config = dict(
    intermediate_size=1536,
    norm_eps=1e-05,
    parallel_block=False,
    learning_rate=0.0015,
    lr_mult_o=1.57,
    lr_head=0.00632,
)
Each number is 128 + 24 x the weight over its row's rms, rounded and kept within 0 to 255. Layers, rows and columns count from 0. Numbers have three digits each. The size before them is the row's rms in percent of the matrix's.

# layer 7 MLP down (transposed), 1536x192, rms 0.146, rows 813-878, columns 48-95
081:067127124109133142124119168108101117125129172115164102136173139138156143143110088109146159115117145132159066127103115127124122126126110131122139
107:145115098127146126151139113122127162158155138109137139092114106078130075117145127200101176131150154143128103103117110107096165106122122149088133
118:140101125181163130166116132108090150114130162120149115088134146131124123137154120126089118130149116162122136106134125135134131133167126147125100
093:129133112154157120097103126103135145167148156120136147109119101150137128131125104130135113172146143152112082118130154128138150161094128126137131
085:148130096087143167086146124151125130136129104104086097080182113107170137139110120145132118140127154138137166109119088120157112145112103185133105
109:135102153159146134126101140196134121145135111119163152161114134076101113111145106140137138122128125103067113096104134177137104139152120107129090
104:101133120101132138118099168111105116064153125127106174095135095118137121166156169122078170102147129119066131142126130131132130135142147120105137
083:138114119170093124115134158129182119117098158139087139121101152130151111105117100129115106115162157101141114172124132129123109107142126098098113
096:120104137077157133118174183116105125126131162098133117161128115081135109140124060135118178143102159141102158114110123114065163117133127159136195
103:168144109139136113159115127180119137148090104165168171139125089131140134122106114099129099103120131150146103127126140125149135149143097160152111
098:146121201140149114105106104082161178128118145161125138154123109102142132073192127168153131107111112139129106124120115126132141170080103119121118
103:100114114140152121129099146094173065173115115113122174128118128123137137174083091122109097130130115110118104094160107111131154113141118143149094
100:156145133129131167092098115123121164130126149122133144113141149139121138171124134107118164117092099117127095090139177140116165179127156098135156
092:132114128110138135151147134150143166123143099116129129149123130137119141131105127153134140136149118129162139145105153153137183139085104146105143
086:156084093103119078129090119153133177107139106097108093073124082142134126152127137112129111114128144141079127162143117098140125130112103134105153
118:133145106123116092151125115186140119133143118117142134107136151115130109174121226155171123127147111101087099158117224139158126140103135126145116
107:122135144125129114109124099133106116150128114116093124137105107135107133162104160114125124087093143171102130154138180175099133170101122075120117
106:120161114116118139193125119103127123160131116080136184148112105178128094139119130103155185099132106133136092141134100117130111119132129136108115
085:087157116128094096103125164142076143120118151122128102102122136141106110154112114103132142099169132152143111097104130133102107092143116121124186
122:167121090140085138117131134088182083092121124115101165112129132158145148148148126073112116131155123154142164115158125103139147109112117150114107
092:141081121119138105098115102122128135169080157133088114114127165131113107152130125165153124128129092161172147107166131145141140098084115150102131
102:123096123144112128145101097139134130111131167144110145124154117129128127117127142158145154133156077089109188108110107115131153141150114118155163
119:116157157115139128129135143126102135119141188170137121100092134165134104129138149191148063169099111128160102142126171114101131092126136121112142
086:147088101161144156158115121125177125099105149131118109106127138097143135130139139139094071119131094116108130110155127080140147132120149158127119
080:136128119133104200179104126145136110135102090148162147135104136136111151153151126121149142159150140127135186141142145147127185123158119109105119
122:091078124130145117134163133090099107132172102117156104092115159095114121140103136129160082153165122212151165123141071145103108152105107153121112
090:147111142096103097145131133127087122143126126180130149097151130126122088108091142100142085111131111144132183151081167136127154173118138152099112
097:105157130140109104142095116112155172134135139129113156128124137108140126122128109095129131122206075131104110129158107128117119117148127135087102
088:098122101138136123133103196146152142176095108138130128134105142120122126142205152099130091122143140116126135119147125138114120159091150144165157
097:148105135090159143074146140124184191149154108126089178160094100131109163118111174145152150096126135185145089132096150096123073150122131130145144
108:142165105114169124130187143138160116151161114125148142131172103165140157157121150203135137143116116124124130071135128125117106151087119166116114
107:169135111133123144128082146144143113147127160156135116152107101115136129081186097098121146118192144146053115152200133166133141139101104108100161
117:105105088128145125121140121147114110127097121145132131099109109142152118131108082141126138154087133153164120145118124101104103166120139115112155
090:133111110133121132148148138123138176123103144168130144135132108121137141140107106112108178129138108179123142175119144072084116093096161119135092
084:094143130091123136105147137124129102173141127149128138091138152142136102161140122093156117113109110074141113162121134133082140147123094130162123
096:094131085122138120130141161169108120131104117133137144128148117192104151109150150119171158075128118138149147107136143122141173157143106136068131
110:106107173102119101138107090122167121139079098133095156129109110088118153124139107083122124116140109122111158118120136141126172157134107150148151
094:091137164100120130140105123116116126121165112086106125163133095110115171153136123129150144113119109144131125107167147115110121160065135149162158
112:124132154111104152128133107075102105126177164134123106102131111150127135107131196145058123142122149128161150164118129153125116127150130154128152
088:132152096153112134173089057168149108126112135143116147151105118118135079085125086107150121135112119105105140095161126078174146150141151158135132
101:141150180124169084103101123152159077125117126120068144147118115150138107132110163121113196173169124118125118123173098122119126108140156135137107
098:125177131114139161112124072117176127191159101117124143166118096145147128137079122125087123133089143142097138114078107155119107124148110110146114
081:147136124104129162142090113144079137094111139113165154133129112118148098141102111137127109104099119100133150128144110126112144129112145085119090
092:159130135140146109152080144158119158135102136150120146141168133151141092148123106144142105086101077163110106132145124146171139116153101134131114
080:119101104140107128138153181102163117123106098159180129111142138147133107150090159140119156124127138125131153126106171083123110156106130117124165
091:096146111110142110112142142123121107172110090119136124112142093134142135128127122132143155159145135097128109111129128115096144145140126157097082
081:108145104144139150139081150112133121083169146144133126102093156156124113129108136113128149146104126126161119134133135135127138139103108160127166
072:124142111114150144159117114154175131073166102109112135153113095128116140137167135146098141097148121116165119144127154074121115106157091139147140
111:156113169120096132118116158123129161109131135114093083150103127114109143075163116135112133116161117135109125137119119142124155152098155140112127
086:114116108128159130126078134101096171117150106103167112137126118159129123159118100128132131113109140118120149125107115114148171151136118122090118
088:156163134126074142125125155125153150156096151109121140155124144128127118124118144107091146109148112115110124153097118128107153116109120106113169
086:119161126173154150108136112150126111116085108152111141169130153124091087140129157109144161137095127103163141162155111132133121093139116165162133
097:109119128116131142087128080122095139133164149095139119100116148142145115127140120170160125120134147118155183114130139148152085146151135164139101
093:141126120180101127145130143124160103143114085106131155138147140117121159129125168160129148115150097128151142128128109100178089128143133141132095
099:131157123127104154174113143104161147099149126091130169099111134140127098151104092131102141138116116102188148126103145126142148114161165129118114
091:175171128096129115162161095147107093142122125125109128100143153116142121118155130142138115140104117086103131138119132124149096127112076144134122
098:127154131160138120143174147143110191138156104135146116122135110119150134129158198084123129112093145121125093192116119086133136098124121142149152
085:147154122130119136130124108096133094124140105182120167140148175154149149146108167107135145177145109093140131169071109100139108076099141109099153
101:136119124090137124109146150128136133100142163116139166121099144135133141158123160110125148127131153093141126113086147137125128112156138129144137
103:099106122110114164165074130099085113137120128114142131124123146118121154155118127139191101116106139169178159122172137166122084143123136109125136
107:117108067137086122134132138145123084102151121176135073103136162142144117157112122141141087142100150116127147148101110126133097099118103111138064
101:106160116114162119154132094108100174121157119143163177134113136170102113097126118110134107139138114096111075132176140161156117093146077165150119
101:104172141132141143134130162158094140125134159136151090148135116152087130105146134142123130102108149155096150108117159106159109123122150145131150
115:152116148122112109105132148124135109128127162078108168099119143121122124128133110081172126149175162113063154129089097115134138137134124122127153
095:128142105158146126145113121144137106141158100119127125186089138120096144110119128140157127134116133132187148095147114130142135126164106116124114
115:151134084109168123102129126173082133111144109114115159147087143164131126106157133138100107119123126092157148137126130114131127143117162158138125
# layer 7 MLP up, 1536x192, rms 0.148, rows 814-879, columns 48-95
109:122133150120161158090148143155118156097141164139122120138121165160127118145127114121134136136121141106162137164168134155135173122118108163167129
113:081140114109083146129121125143126129130109123125115099097130113129113115153181119115129118084172148146107155087120100181129104156080104088122094
094:152158163138174109136116149128133111109117151128083109130124117116121149164139127134133177108123075148079180127112110148117150140139177173103098
090:089089128163116137170103104151141137157114106122166127116132118076125138154120127122127162091138167133159089128102125110118136132141165154131115
111:131128103124133164103136109132117139148134153096135080137173137174125158112123156139137144133111125138175110107140101128132119145131071120110148
104:134110115139083098126102158141138158113130137137114144123118134138124132162136153113111119090103160057154135119112117139104074132119123108140112
091:111141152137100076162141132142132145077168171139092132137126126122116120144128154114099103110172120171130151163116159128122156116059121194120151
102:086125125071154147120127103126146157115161147141119136144117123105118178136105100139145175091112132106131127160122136112095090154132149157158082
105:138144125098138127091162127121145117120146158142066093113113152126144178091140145153154125155184108157142188046096108160112111123160121140158125
101:117153130096129128104110073174170128086130103128111128159110104113118107121095112145119100097127123104141160114072105140101120160093100169129109
102:172112111130152150080117091122136179145139129132114156128111117159115122107094112120120125088129134161166131131098126117135131135080114101128119
103:107149144119128150130112065059128137116180158164103101143132144129120112136113187138118167108134180073093147150128138111129087126092134128147154
094:120130143149139126059142149197095137106135167122124099107121136138126120101096125085129152121106144129166118130130134107161148124124153148133102
092:119124135094142086097126161158125126087153162103140140141112126096119108133133160114174136128112107148137117087181080128141144153112099173118139
114:119129124132101110081152138118090133115121145105126108107112162145112146118139120107152103098148103152124167118092128154193167128135122106090128
105:096142118120118139128144112159120142147151133114131102090114114141129096126122140124134113101163137107085141077135127141147111178109187154178122
108:125137151098121156168127130116143107146147129104145133100125105130115150133139136110166142085136144151133089110145064106141128155150123160131145
083:192115171139078139129176152171155105115143117138127146088121138110120145110133136111125147136134128125086131107140133164148132112095104131125114
115:106132163157096096096117070138129108106177120147132128128132115170139151164163165108146155121114118121110138113130116115114128149126145145165136
101:083164155117136132134123149129126140162117099106114107102159122117111162123163146148141190144119138116140154150155143074145137130117141131082105
110:051156172073087077082139073159142135128137130136117125124136132157131103144110176169155125130146116107109112096084149147127151156129111127124107
117:048122130089070123095125091167108124099129139115137118136174114102126127127165137121141118117135128139178116078130133124173126170107151147148104
099:117144116138107136099148089135118128136132126109104118121148177144127172129103109120134102088149100123156153113097126170122119105099146134157111
080:173061133148116095121104146111112126138155136108140122120137138119125149161137155129122127100116131130094101100076114124126108116133154125115115
116:114123162104129098126164070134121134160120098138113115125136133124126119103111176118130123129146115071121140065110120139096138129157130135196117
089:125164125110125153107113134145126162081164139112074110136141124110128136141187123164176187115124156114169090091146121104133128104171137100181140
096:151080152103140159152105106130106106098159105098155141123144158137131147121132153103193129105135149115125139133112110146170116104133119150176123
086:138148158137091114136116125137092121066229160116093140108100148108128144105101132140124120119139116137119130107120146103133131122184128125140106
102:169079139117158171121107147143155171094151083118119137140126131141130099127141143104137149085161138136155066130098085112175121071133157101154135
111:122093146164109124096132104151101150142150161096088132132132129150114129152143150165136130121143179113135152111152122168106116120093135086122142
098:148095177143145132083135077131147126120130114113133108115166152108126105156145112087155143139167164138125122142095133131177187112101079104132146
106:125140153066127118137114113143197172154156105139148067141133109120121096163129141142110148124143149137153089123156129159137178162124160154132096
097:141129108144084142065131142126097136153126107084133136145144140115111104156121122159197110116113130145165075119146093169161150151160097135152136
088:135092150174082099159087105176129105100131107108056115122106130124120134107096116148100148122181137122166091076152162093155140107124140088127120
078:140138142135115125095088116138066085094136112123084113111124137127140167126124127117142108115172088156123143088089107151153145096128173102136128
106:101139130123118110103165133157152111116138162100066140117150140164129132135121096121145180079222142166162161122105142093145136146150136114085130
107:141145183147103173122090155185161125118194138138115114131113102144125135135100104159131132103133132131137107108064165156130129090124128113136105
109:128113100147123102135143139193157188157108085112156117121118176140131127158128109119158134113153102117079125112105137122160151139106177089125072
093:137123156125132090125135177124112115186129135124127074082071177120102170170127109133152119133127171157161116072126132176136133109126135123133132
109:112137155106125126132134109119083129162135169117132083086134163090121157096103130110120131142142137146154117147120157141132121140151109139119119
101:120095133100139132129109115149136145158147109108145126113140095116119114103077135151121137106175166107182097120127124149142103071144119169162112
085:136146138133095100126128165127160119111133125105110108154144156163116105101154127129137096098148103154074133093119165131131096129142116198137095
098:140111179144112119147119134122127134158141113111131119117094186148123181147132127163128108142192104115096141119114165124151137123097112157166104
083:144115176151098104062137159165123156094157116155125121141132090120134088155172168119153137141135132135153117069104094118135134136086186120131125
096:124114136175111102085155126155125121107133143152091131114150108116127099156140144132200123101147125171097181124091113147130125137130129095139119
080:118144129147158142105161139129170114116131104074133133130160084113116136077144138172130129139110139138120134150125151123167111127142100124115098
073:152149116137138108089160150174100114131108154094144102086151150109132125123072099120164137132131146122098118092108113171172125166126152163133118
109:078139117118109092126152105123135136100120095151142103123180185157117137193125130143143124121159102132114158117121152128177122125122118081092132
096:118150117089145117119119165122126164149152118063110144129099132145115171089109151126124098119170160133124084120114130114157147096131139088120136
081:133127118080078143163138107148098137110100173159091166143102129141123114119116172119118135084140096126103164138096146124119114161152098129098156
089:122128125114095122091087097131132126144130143091121119090152136106137134076139117132141117134144131119143126121128174143122158135152103150132126
102:131146163141137110167101133146149139117086094162121114155139105093129110148099156134143144129141109152109109134088136072125191121082116102150131
100:118144109122140112113123142167174141110149172152133126133149114055138134138152130119113133166135133080137091123129164158099104141113154090160151
102:128114118105143138116145085137119138136122084169153126142108159114124147117134165151152110136130135151155160142101131122115159135103115115223128
099:110152109086139133120130115104142137140127114097164142153140133168125127160110107178120120145155132140115111141105139116149115124133133111134138
101:076109108127116134097119121134125135109152113104154119102125177159130137129160127128142131126135141097211088123117122110090143167133123135148114
081:115126140137105161143122124109111132118166148151087151149106153154147163129140153102119171128124123130155147103131108132113114145145101140149155
101:148110123126106140150125107179126131140102109096135112163131137112127156148155123185121107130149156132130142113101149160145150126114078112134151
104:089097138083119133143134126108144125092106157139144109123168126117125112127108142145129135137091136131149138105179134171131109133141103129101146
110:088113147107118171145135101141104129130117131159167127138158113111133141148087142179126123142144119129123103101138129112106135130146166144184118
103:137175113110122086088121138153114092121142140148113121128104134160123146090132126142119157074139178124114143123080129131105158148147125123126114
101:110059164148145116069159098131149109144164134088121116111129136130118132113117089124141173112162136107153143128140139078150146134164138158140131
113:136107157107087122135165115159131152090139173151099100131136121118125118133151134128133111099135156120156151097096114149093166164086170120111073
100:091126153130113100126148115135108122077108127085119110136129143104131147143154156176141101099107160109122127111138143112118122131141072160107091
114:110164129095096137126134102169109066163132148177119099088122130128132107129100111101120140142113111127127117102114133146122163136088196163141115
098:165104118124092165117154154128110116061140156105117125161100137109118167151133153126185122104127141121083140118132148177125134086145136139098138